config.yaml
n_layer: 24
d_model: 160
n_head: 4
n_kv_head: 4
head_dim: 32
d_mlp: 640
vocab_size: 2048
activation: "gelu"
norm: "layernorm"
norm_place: "pre"
norm_eps: 1e-05
positions: "alibi"
qk_norm: false
attn_scale: 0.177
bias: "all"
tie_embeddings: true
parallel_block: false
init: "normal"
init_std_qkv: 0.0395
init_std_o: 0.0395
init_std_up: 0.0395
init_std_down: 0.0
optimizer: "muon_variant"
lr: 0.00392
lr_mult_o: 3.0
beta1: 0.93
lr_head: 0.00751
grad_clip: 0.5
warmup_steps: 200
schedule: "wsd"
decay_fraction: 1.0
decay_shape: "linear"
final_lr_fraction: 0.0
batch_tokens: [16384, 32768, 49152]
seq_len: 512
doc_mask: true
train_tokens: 158500000
steps: 4882
dataset: "wikipedia_en"
Each number is 128 + 24 x the weight over its row's rms, rounded and kept within 0 to 255. Layers, rows and columns count from 0. Numbers have three digits each. The size before them is the row's rms in percent of the matrix's.

# layer 12 attention key, 128x160, rms 0.0883, rows 0-127, columns 80-159
091:139139112139147125108105136167153110123116177150138135120157138113136141090126098148114132110119139176165123098139129165155165138083137123129105123113164097122134112100088147145140150152143130105125149127107121102145203149103123145137179159
081:116136124141111140135132103130103140137138120130130137134151125106147138147164127147091144121140129128145149120137130113135151113067128141094126105110125133119075117122125176152138092110113090113114135069114105144164117067169107100166119129
085:157115134146166156073133085113142160125109117162166152084127113141171151089085134108145161103105138085161136111112120135125169130111116141129126148129165130154139121130100080118091077138134117145139104105129143129149150118153118107126154132
088:117131124119126124134108123090113139107137144155128161090125139099139131112130169139183113114127092186109165131111136123138118104144122104121150093132114134149126128122162131152151124096167129130159131114118121145136139187138146157113107143
086:153087136103161090171149135122151106140104116172104118134111071115126125124138097154156095140085142139094118115104122165141143148125151109166138072151140101105124118109134120132150175132146134131115093116125168123086148120145190116121135119
086:139147115112155124087122112128142143164175116128157142149189128144124086091133150135132179141100165121113115120168113141141084145144157131112094141110110128103127093128137118172102137105108125158115090160153134122152118170133130098098127092
081:120105118078118107126090099104114097143119159090125127098113139130140105128154174121118142163156117103139131098091148151134152136154128113111090090158127100100144099132138130125100131119118150132145115149161107176117123143102126130154184134
098:109088090138114129133130122095117159149127113072152152157187116110119148128088126162134109148093149124143112128122129129136102128149082144109094156125144120092136117122142123152116149151127149175113173108156146129147101157128108167144096120
089:120117130146115127120140101112119138133057149114140055086107125100119109110152116145141154116184116113145183097132070116166141138086086113144105103130143115127106091100094142132133164153107128126152171139133133129138148140129167109142128122
090:116105133135114125118169140156153103158118148154122125130163148138107133124097127137122072107132118166115133100118132112141148122164108129138129130118180182121135120131155084112139118102093114166115095142152169117152125158148136104119164137
089:098112161102103147136142127128129149144168099103153140144179167133090131127110172136149129155116072127096141182122089138094154074082137147112123110100172102173088082109143168128130146138134176129136125156159120148114157117125120129132098116
088:132130133107138122152135136130118159092116143111145098096114141159141122126110118099141126169154135135132144111114146125133149121077094126169151147116154143116139123136160131107104176152106148154137117095109146105128091114070157139156139077
088:110139113118182116095150147126122141117104162151126152151142117159148110124119100133095105134106122114113146140127087158168121134136106123117105130148093097155113158091113122101114120147136125155065113091125120117095112107124178156098180150
084:088101111139150158164111127143127126142176146100119149102137107140123153115156118114100179103131148137135136101119102126123128140124096141174136139106145127163130134106102135109154099119118141161117136177170109136151104077135105193159120131
080:170135152132154123144121112102115144120127183122132127162126144099144185133132140118099121089145183135140118140119184139100131114148106075155135106134146088142118130105119097115159123105123167131124139106118060173129150163104099141117150091
091:108135091131125123108148154120114138137131181100089079163099169132112085110150165118154133090090158164126128168110156148109120152084112145160115116118123129138174107110127102147130162129140127108098101122161120147124077171162126120136119129
084:112170115096139139172138142130199129159134154158158117121146112174101147133087132139136123116148147116065145162090146100153135102142153150117112170133140130048160092129092074120100134111149115125141182154139102134151086124140133133156140152
086:114111133134145119167143079168103132094092117086123156115141167125139067129120088167131154145142150105108155136140078120100115144133125125130160108136145142100152143173152119113149137126098146112108172149164153150107157124128102151118153143
081:120121124118115144082180130120090122152088099072158097066132100152124137162150126134156137130125171152132133117115101149133159094163108119103153126133148076134182145108109130127131151085176086140174157162122109108117133127129132107128159142
089:155093132141119157116145110125133139142104125094089121143150155153161115134104107096114159160135102081176109121129164133107116120138065113128138101090139114141137163155078121113124149141162119085145163140125108128076109182147144110167159113
094:138133126133123155138115181106157133087096150094128132149153159132130125107119131131147093105114175114139138106105150145119149094147121129070111173127134134115138085137116139184143147102148161104121136105092115097140093091108137126127126134
079:159110090117134122124176129087130115120099133106112162096111105092135076082088132111139152127156093138141065123152156130134190114147155103192144119125127103115150129156105098098087111128093132141168134144109141115134147135126137127142131158
086:143153106134084159174194127094123137129148148137134137123127098132140122145152117158140176093110114177141120119112146161142141106120087109130118139098092142137089174167134157120092095096108117144135165146123153135117128121144090124156108134
090:104132195096143121147141144098159116159136153099155087155143155166105126170125096155130133128129102156124101109156137113136163149178143145162128122177114115160109111144172106186125106091136115140086128117133136133148114126117141104131084130
085:145117160170137135126136125134114147124137107115071152131117156127111115124111092125160141141137079109115144135122118154152084106147105108103128158159107134128163107118142101133126162126099107180169116108164105124156148161095134123100109084
088:175103127101122142124114127090172142123150132123180115131104131110137112136159128118124081134118175133137137162160170120157091168083142141159130155162135120122179144162118159102151169128136125128115108146085135129117116155109106152122095156
083:133150140127135157093129119121140152105115132135134119138106110162133118157138126159149134112152117155147097141141141110104121105171120091115124167146140139111079113162146166125114160146129118096087122127172097111160128131180136102141137089
090:144162116122127122122121136094134142129125142173105161167121140125176163114116120158137106141068152161133092071129128082149130112110135154135115121150133121125120085128126094163125151121121126124115136151122140130081097124146083156142155174
090:178080112128103125141134135124118141143122143158118172126135180136105133105123133150161178111117135169124161136177114142110139106115118128160125151133068103101145117138090121133139116139105131152119095080120109120123101141112156092152143129
087:117146130144106119122141121107121157134174160151121146143153127124120072135150122117148144185149145113142068148111097139109101177148105143074124144108144119131124111093127092152094119102101106144124136125114114063097123158124143114114084149
085:127126130142129104126100115109194144102132120136116153143134091140147165080148097156145123142100092109084110153087142125098107162120116128132105099112112124144114120170118136110153078098137106100117100129164130100137131115124133162116158169
090:120122100127132121137092139100102106128150133135087118102128133139145104113091066141113116120132143153127105144131162067126155126052131140149091153131147096108165089160112176116171120134119107162125151171131092129106091131131147089111097187
090:151133158114127100144125170110104155096156187110107089084125129082121127161069090160138110143123163130179109139130139166130122106114151083102138152164123116146169101122159154121093139117105130135156138136086147124092133150105138137117142104
094:133110114110105121107137103128136127107100099114092142169112115156187136098140139135094145088125132121113114112137101104176120155117161140106099131146152076130130140113104128140120118147144144168127129130115137157127103098150136140162083115
095:123103127175178095130105154130088070161134132115155143142143137150126141115112132112151115125141123135129098151087104113078065125076077133124103140117128134110090124112116130104114118138116154130172149132130126112171160116166085128144128155
094:131097159161157123107120086093113159077099137125105127131100157080133100140112099141150110120134137106091069132124123120115111133122141145140106113091140156143124124135131147063100121164128157123118144126110162105088103152186096170160120175
095:120094114103125117147140117126162123144153155117125162144108184098115143137141141164103128116138119185144082132115109154116123142153122142136122121162121119115093152164112089170152146126129140087142130140115132136101122091104091154138085138
093:137148112120118119133137127089101144168125101090105150148111166134159136161103163105108154131130133093140079178119086154100111132124136143163094124130124159096143142145110122121110115072134131115125166124146150156143145092122136133145159123
091:171109102113096111111104134130139097158147169095176087117102180119121132140149142162172107157090144087112180146115131123129086103123125169106131127145144132139135109106098110133164115069148177111151130106160123112105101119110146136104130119
093:129095120139115088139146153156133131107149135117107156139155136088123103134159119141130140140101123139147102113155143105111134119121099125125106108154121107108131123099107155138166148135089121095133116144175121141135123114101148126181125102
098:133157095173143098178116140101100161099091118137165131106096119126084128086125107147161084110148104166112142158124125119137128125090110144144133164111153123106145154102133162123140126153096139131124156147135113135081101110150152146095122114
097:113154099124136140135121104106111152147165120122104103148124106130168129125155100121152122123139124144122106145120128158133162150130128106108110092109165168137133122144147179123100125165130155110108095150126141123129180121120125106122122159
093:107120099125117150140128162080120164156090105078095120127153068133126133152122134098158108100125145122135143148095127117140122172135127155130112122137117134120153176124136110132152154112123141122113151137129091147139149137099105155151117121
095:115100143142104151147163109114113134123100144139123099108152170144104087128094100153134162076126113162122162152129125104141127077148081100139062178105154078081140128141093135143152121106095114160125134112141136118102114122113166106128104128
094:141141173135117084111109109143153162114084137087107105113170167139163117146100140095176174155131114097121153143106130095095109145115133139127139119159141106114138145136169133199150136143123117102109130126110134090155153114112099120095139115
098:127123100114168139166146133107105108110090154144116116081147123139125103108171132153135082117141177170104133137117190140119136134108139149180127103120148124092142122181097086140169106139140161087111103128129140151096148096149144118114120144
094:144164151143139141126175124104170110192146129124117137144149104123112105125160156143140120151129141168119096170109126128118132126122103095047180125102103121105129137107119118120056160149141147093127097164153140122121153100122096111126100117
093:115126138089151133102165148088167162146140113149124132125139105138109111157116072131115098136137132154134136105154129129165155109140114184114114165138126125133167115112090125125040113107101160162102122142141149152156101132108120166110085141
090:141130106116141149095123120104116157120170126119161112124132146113117124122153127121080138118112148113146123090144160128115083125153171133126144106153122122159139157109090153096155088096153111112144147150118077158126156106163123099163151140
090:095120131103127109117086141145126121136174116107148117121164069150108092153123141115114160068157139131112126160109137136108106118117133163127126158117095132106099131142135169141142135163108079118146103114140032131137099144129152120093117115
092:147101095146127106103115131122103126120158120081124100089105099126153122145176116096173080092114091129111112140133147122151148148145143135117164131126137116095148105148107117143097102191119107144153084128134160143153150131146124116166172140
090:114129129169130107156163131087116102119156134126113121114091093115180148126128122128187103118113120120136125152138119156120132115097130112108135098111102131141151167155160134101169117086087132138101137154108118162140141147089120136101139141
099:156117109130119126117105155140172145144134158100127150118097112094091133127153078122122117115157131135124131112108137092135102098086097112113125151132107095146065165076119129144125115183090138118110151130110146106143140150123105171156117143
092:156139124109147151106098132111143093117135079108128127110119133154133097066114129197136104115088100119179147136130107146100129121102120139107170132142111099127131108103133146103128113161139143164090146106119128141116118135111133138085138166
085:152076122096103150157105144111136160142180104113107145118116131130165146123129122120130125141138163124109115165173128123135156140101165120114135137065152132150089127092152117172126123167137137152100154133154118113111125130103102155120101158
090:159114151083116102154137085131169101115141108129161129107118133122164102119092128159128107092151189149181139160192119138144151150073104125128161151109134091120144112113177150133089100140152140147117090136150115124142133105159144084158148149
096:097139117125136134128130148123102132130121171132094087145109159094107130062099172101137147116150095126154137130137104119170095147128140157100132085100137157163110149115127112099105126096157121146120141091132147143137160101111135111103095134
096:153136134129148118149113121115165151153107148094183087149130134142176099168098112107145098126156110148097112169121152083099125149128136127141138136105146145182109135082121100123098083140138111137133129130168128101155144100115113141106146101
096:111105092123106137102130096183115092122109183153155141160151112124098165138126175122119144149086153132139163158140134142160120117164112174137146151104131182118134114103115150151113080142105152116099120105097115123126128119147116140127114139
085:081125136157120126113126107073140084140156119119116088124162118126156103129148150134090085138102095162112148087107145173068109115109082117108146123141131100158159128118131117141131158124146123131177083124137154107142154098100110149108104111
093:147098134133135152114102140144080108134143071133133124117120139087192127162128119153123082108105130131121117128148132077156158123164157099125104166157114156150128103144095131162127142140129112117113112099112158122127143131111132167143177116
104:128139133155106152142097119151156094057140140124164101152138150109149122113128157157125129114143117082137105073156090135127116126180163131122097110095164143125128147145066104120148157103133134101142145118126120120145114100133134123115101147
093:147194134187131102105128147137099142144104133124124148147131129098130158142138121080141130110134121126115132129135139176084076141113142110123126143136110170159077087137134091121082079143134090085105148103108149137137110122123192117085115147
095:109143117105132104067155118122102116087167124154129173145148117143141132118104111091119142127103141117116150130143113116113136141095152141123148127132136128122115129145134138105123151174118093145136110106143137096150112109081147047104151134
120:081099116137131145108138190098127141084120137133116113110143134122133101171130127119157119131121154159106143083125116140147098107157125125122084101138084117124078091075142117126140169161150161160152108105116112117147204160131157109095142101
124:118154129143121117118157162144130125099119148179134140129163150091144128148122097140142172132125120135150106152159101159139131156178105151132124104085151146119095128109097129081148095088108118162108146084132126125120118104110136118117104130
120:117133099123095140129169147165134150144113156150154144129131111130140165173141162146109167152081159126120113083090136143126154104119153127140133139129175127147134091148112119109125108071107137149105110077094164152142134116133119155149150105
126:154141172107129091130126105191137099117150119142146134107130079112146105122145115136069153126109160121137101119110185093086124128125110147099150106120142126124141127151139130131074123136112095165141136166149090145119164113143130164131119114
122:139133143158149145118109158140080106128167173158113139152120122082159104132110104133131148140153098131141148135132155128096155099189096127137117134176111164126128122099166126087125116102132179132101133139148123156140107144113154150131145106
120:147147175140093125131086119131136106175107117123142119131154126139138139089145107152128102086118107106125161179128099143113139098132118121131129163114124143118087083091163116144160129150130153131082098123075099092128087081123110122134149143
120:118143100075131101160137140155179130131098110141144112122146133140157128137157127173128112103128092092100104102123138158161117091123161157117128122160145123137153136153122081107076146101149138123144136119142139109173144086141100104117175142
120:134152159139123123136110179093120119106160095110149120145172175169128092132131109154111111104145129119134143088098137105124131116140153094171156119136139127116138167124102150102075164088122124133154113105115117127108134137135114142142150130
109:134137114149108108093133097132118156134069126119162119141105171089152145154114148116145141115134128108148122114102186084125104120149170142100093146143171150128135141124128081127113126143165111104120125131139108149147089095141104132136105147
137:125126119117130125110158174119171127162121101134121145145139136083141152142119156144113132156143192106127116095130149114163151141121132167138114123126111100143126126144146141136146132108197109099125122149100125109118149113109089112171173131
127:142121133105125167120144080126115126167154164134101165107115137141127128098127168108080146101072174125102127151113165147071132130100127137149157122133149137130081110103124121113125102159150168121116149130142079133147157144153116125141099123
130:138133123173130138118139130124140115149145112128116144125119086156116118100138133127123086139137127078131106134132145153121168147129174094128110093100137121110107132140175133114127113099134139107119120159076116104102147141118102130129116134
136:158115103092149145110110147096158143096118087105127111119118134090148109177142122086115083110117146140076132145125154141153148161113164124137144142113133124122149139145144159163155112084119149132109117141142129143121179168145166153081083155
128:121123130090147112126093143142136092119103158132166137071159143106095121132155176080106115089149134115145170114151111118162111105135139095110124102166131101160136102135111122144154152105168137098146113145102092151163159116143108101107141128
130:151123126138142147136099097083097154121120123114112108172146170141127134129082096126156080142113147127174163138117166163171140144140152132095134113155140161109169100140120135120137114165143131091081148106138114143082087167108115160175144118
132:155125119137150112144134102140145101114102088096126125134153137152160122120147163110150130114123158082133123122140139048188149152101140123092119141138150137095125121191140136159088117120154128121109101123128123100126122125155108135159114138
121:109154121141136089143120108165107114166139136102142178079140142092146112143071107071087159118165118051159151116137106125147153076112142132100091132148129146115118117151175148145116130098161089110150139118123134134137109103154164116155077101
128:155178175164132123168115145095117192113136122160138120105137147109145185136160113181151149119139116099141103113096139119116152120143125127154156129123125139148115145112116116117140075123142117117148124102138123107107143124110112134169094139
115:120160117094138100118139131160163152151138109139153183127125150124097144151123132129101163136118126144147102137160109137112174146146116102099134118125089088175151149133131113125142132156099086107078116097135109114154107176127140122110131144
131:135141125107137164116127107157139144104170122117153132094113099147109143138139108081115119184146107177152118135138136173090146121126166133158177114125114146135129093125156157061126087137114099091095166147125124104163127124135139121131148161
119:122119106148146125130122123131134148132158111125138168104191110120127155149135132108108099156141098155141144133141115132134145132097147108121103161111121108140121168065128088108157131164053136122096109082117123121130093151105155170151125150
122:119111131085093113125109117099153102131111074133115100084137149137121142124112183103115124155120143106142161093147154113123144168136170127125143087150143092122152121167120117135129148167099127102139112121146117094157100109179116117139137123
136:130104098115149118131143162090151147145129154117098088108162143118120145123142153151154107112102170119134120099125128109180146082107139137159119133155150080152154123150095152154144091138097133138134144135115158123131134156119108123149177148
133:137152068122127160130122150117152150092115147095121143136119124109144133152102116157137145108129081106093101101146161081144125122099158126120119129113163135118137139145173125144151135086113152129138110124163093127101140116161114140136082109
127:146167090125110107138109094114117132141182126133132159105113077145117175138158151082120193125146110076096149121106114149110106129083154157149133126106132132121118155142161142081142140116125132116127161157144129136129153092176104161152123120
117:119105173115113158117124141115111119091133130083100106180187113134096136149163111127112131135113113159135110131133079093143105127146119134132141136157095104163139154126099153093124098103125132071109132147131176133138127088122096156116107142
131:159126158103117139137097119083135162081109122154129166135130109143179141087139114155137138131157140150127146125143133153072077080128166141126161098133134161158108123102130117137136130142141155159067100152153154107093143130144129148119148149
128:155104144138176133113135080124097162144138136140107170119122071095106094122131128121099098117094126134115170114151138122144130141142129119155134097079095144125103118113162160111148108135091121136136093095128134154143174162161145106125147131
120:143109115101148115132084156141124113093129150132106122146111095174118128120153086137155139086150155157124132129141124122128143090128099177136154137128127124130093150149117097107097089126117119112126115169142131110115113125096146165143141138
125:119088161095115109145168118129136104099118097133152124137119138153124128185129133139134130128094144132106127165166139151077139141137136156137161143095131117152163128087131140116116102130072094134111138148169136133118107144200119104113142145
129:119145141107158113173151133125113136095124150135129113129158091142109110120112119129110115148170090144099098166132144122135141141113121107165126129155070085074113098118134132120142102110116164128110156162142186084133114152074137104110099143
119:132076135155167110098154125132133140168100137140112111136079143130128135155153128093138153140144134139147172092139157102121173168135127104141145106081118160133149104078116128111149105124089109107137195132106133103134142123123109155125153136
096:108101178161126129142144150160112135130138117081127169117171136092128128130131092113147128133130146141115188149130139154133107084109144165130144120083124141147135143123159142120166124155104097094155096120108102147152103132135139148143094119
081:121109110125182155085164126100127122131154123080133142196107112125152131105130147122153140158129107131084155119127135136114131120154112124080149109116145102125144115159122138145097116122149062128149146151111112112124103187195115137121121148
091:135104122163111155103142125151127105166077082178111119115163093134127151146131135106125150150093152116125176122115101140113145161148106144134145117130106130149151115063098181108114120104108118151052133099135087136091137117087169112149137136
087:101134156162105103097146135182149127182109129107142116083138125098180133110083146145113123145078125120136121156125179120160117125104119153174102101092134107095115134114152175136163106136178139159158159099120135125133117126143114127109113138
091:112105130125076148129130108103096154179110110202168116143166169108112163120143083134109122101131128134173123110130140123114138120088123124113127119129105140150057136108143144143139167098132113157118137098121148097100091171132113120153089114
102:113130156091122133116123121153083212115146092108142154168111107124094147139126096093088159128136075126116151128139098145133128091105117081144155130158112134150110112109126116139125120169089122157099102160167129136160074122095113124117120145
084:138124143134145099116115124112173091102185134164120099143102154170151186101121145130123123115156124109137119121096135160132095150131144126109183124101140134138136094128140110156093137121121142136149156178141134123082114104126109136129135169
085:082107134136132124108124113127103132119149188087120162090130115124161124132169128118121121124108109132145105113123131112131116121156156147160153108127135152117122150163148113117141121115113101088147119158108116114103155140141137150172056112
084:103128090160128136110117129100153135128128070092164134126141105129112145113103116117118163115124152108131122130141114112145142122087142114105124148128101140133119146116140097101116190136141121177111148163146141118160152114119188150102102097
092:123133095111154101132130073124123098098088100151134159131116127128159114159114085152112154100168129130157157118188119137134157134114113136159144092095102115172099118150109102145110119093122122121124150118141160154148117147176142131120121126
071:102138168154135124128111117121133148168169132129177145121173098119133134145101161101097134140142073098130097169143094130100122096116090136140172108136122122117102111142101135113131105145169146070134134139093132132132188115094121139057124112
082:147056126119196107123123106158133152136150109145173105129158104140165134082098130145137129163109134140162134126132152139102120152127081134133107137137109113124112115126095144155138113135115142186174127093112113127135142115123137150140169136
087:167109131140127082109138133118111112150086117138066131159117116110148117140103114108135090103120175112145138126152105102162085087099077107125135146140150139152159106115139098181149168145141087154098151133119131141107102144149139129099098144
091:162081161116125113139114125148125155131110108111156136119101153140145121154105112086114169174130152140138127138135116137135161151120105164169158115117098142117137114109141152100123143091155137141137147134106107107060102157102134147125176137
083:098130112147118147200122121133159111141140150137146125131165156148120089114129120142123127138150149106193144113108111124123084111126139118112112115146161138138176103081134092159122128074160103135113118117142101183111138095133110150147078074
090:090183118121115148114146129107105120094145132149148117163140124127107126099086136159175150129150103108132140167161116114130136155132124123101106141149110188115123135168079120151101105157078141127136111125127123095131121165135148085131134118
086:133128136103161112089088112133153144139126168145162088135131119117105090124124122101112126124092150124140165128190131155109151140144124138118142156150173112146138117100088095146162156170102119144123122125105118164101125148128136115104135140
083:118158068158145135144121155138099111141124131095107178117115092115135162109122112125106100115168156123077113128149115121141123137125178130114124113120150080144086110137201146121173127130111142167130096114119114122130118106121129100117098138
092:148092114127059134108173136138098126089124117112125118130101143104120151160094103110097141158101148101115126125108104128105174124094148149141144125110125118159133114102166129163154131080120111156090127145131122115132081126123142117160105111
099:165154150123105110144175099115163145120131119144142141100119131102118109115106129075103095109096181127132172123107081151132143116113103161127143115116111135090145177158059157132116128095114117147131095136174132150135169135161186148120147112
097:159106166120108116166138144121118131086143092115145145140125137101112124119144105132123111103098106157119125124147137133131132105143099137112154119158158119111140147147144101144113138137112095120116125093121157112086106095150127143131115141
089:157131117116134117077110113132144147104106144117126128129157156104164162139144167128110143141118146131131118129153133124169099150108178131137156141101140087135115137132134136088140137123106136103129105135150057174123112155080151132112174087
100:120113138105142102101098105103137129117105140120104146134099143090104142145133139179085157145130180137126107131115106175143160126110107139200110140090152174143133153136185133140159145122127152166127172138116124135140118180099168123114134150
086:109111137118108155130171108143122115127117129150169123067128110123149122138101125142148144125122165163107130124155073103138124128088136133145123171100073091115171157067128117114086128103145122134154140130146160144160147101098119105140183123
092:108117148132070115125102114181084128097145078132102144139116123116134130155093130112118140148136124092116123188145112110147135090154122084143120129106153122111118139119141121121173147155117092163101100092110162151111090138081148155128098123
096:101126150171155103121137086108124139143140118118131151123113166105161140133142121114102177128123150074134113117110130126083103135126129096136142091091125151118094139123128088164153114121131144074136120095085123123116140114116091116175141102
092:148116133130095109133126145150103116150121098087131146109125124127142098094085098132123156123120142097142168130123136175171165103146101110128081149123120142124129143126092122153110083137147103087119141127153130107108145166141143108145122123
088:138171109115120126140124147138114094149172171141176135121105121176130133119146114123105068146138093111168107118120132140128126136136127162122119122132108138120078109153113189158141098112116113102144098141107135152161119103141093163143119115
093:091116137119122092116125108102100116139112157099120120144168124082158124112135121131153122102095165131130106116179102131138165122159145105146171122106141160097134124130136121155158165123122111132097115148154139134155169164129143129150120151
094:161147119114136143134116111105152128098091109183121134131113149121084138126103127130134124118151163128154119115137106102157154116130157107113094171157095127157123117129123150144098112126102133143136106134076139159106172156085133081107139096
081:156160133081140166144107135114137120115120104142139116075117142142167149129104150158121114059127123137127163125123168119099141135162148155125121125086075110112182113133151123120120128127092133138150115124119114178093122128107116114118103106
086:133148128095131137122157092110141138102122192127141187134117106068079165167122099122109080132125097124144129118124118161126124163135125125141111132122094137105132150165136117111156113140129163116121119135124134098105144127202117131153156137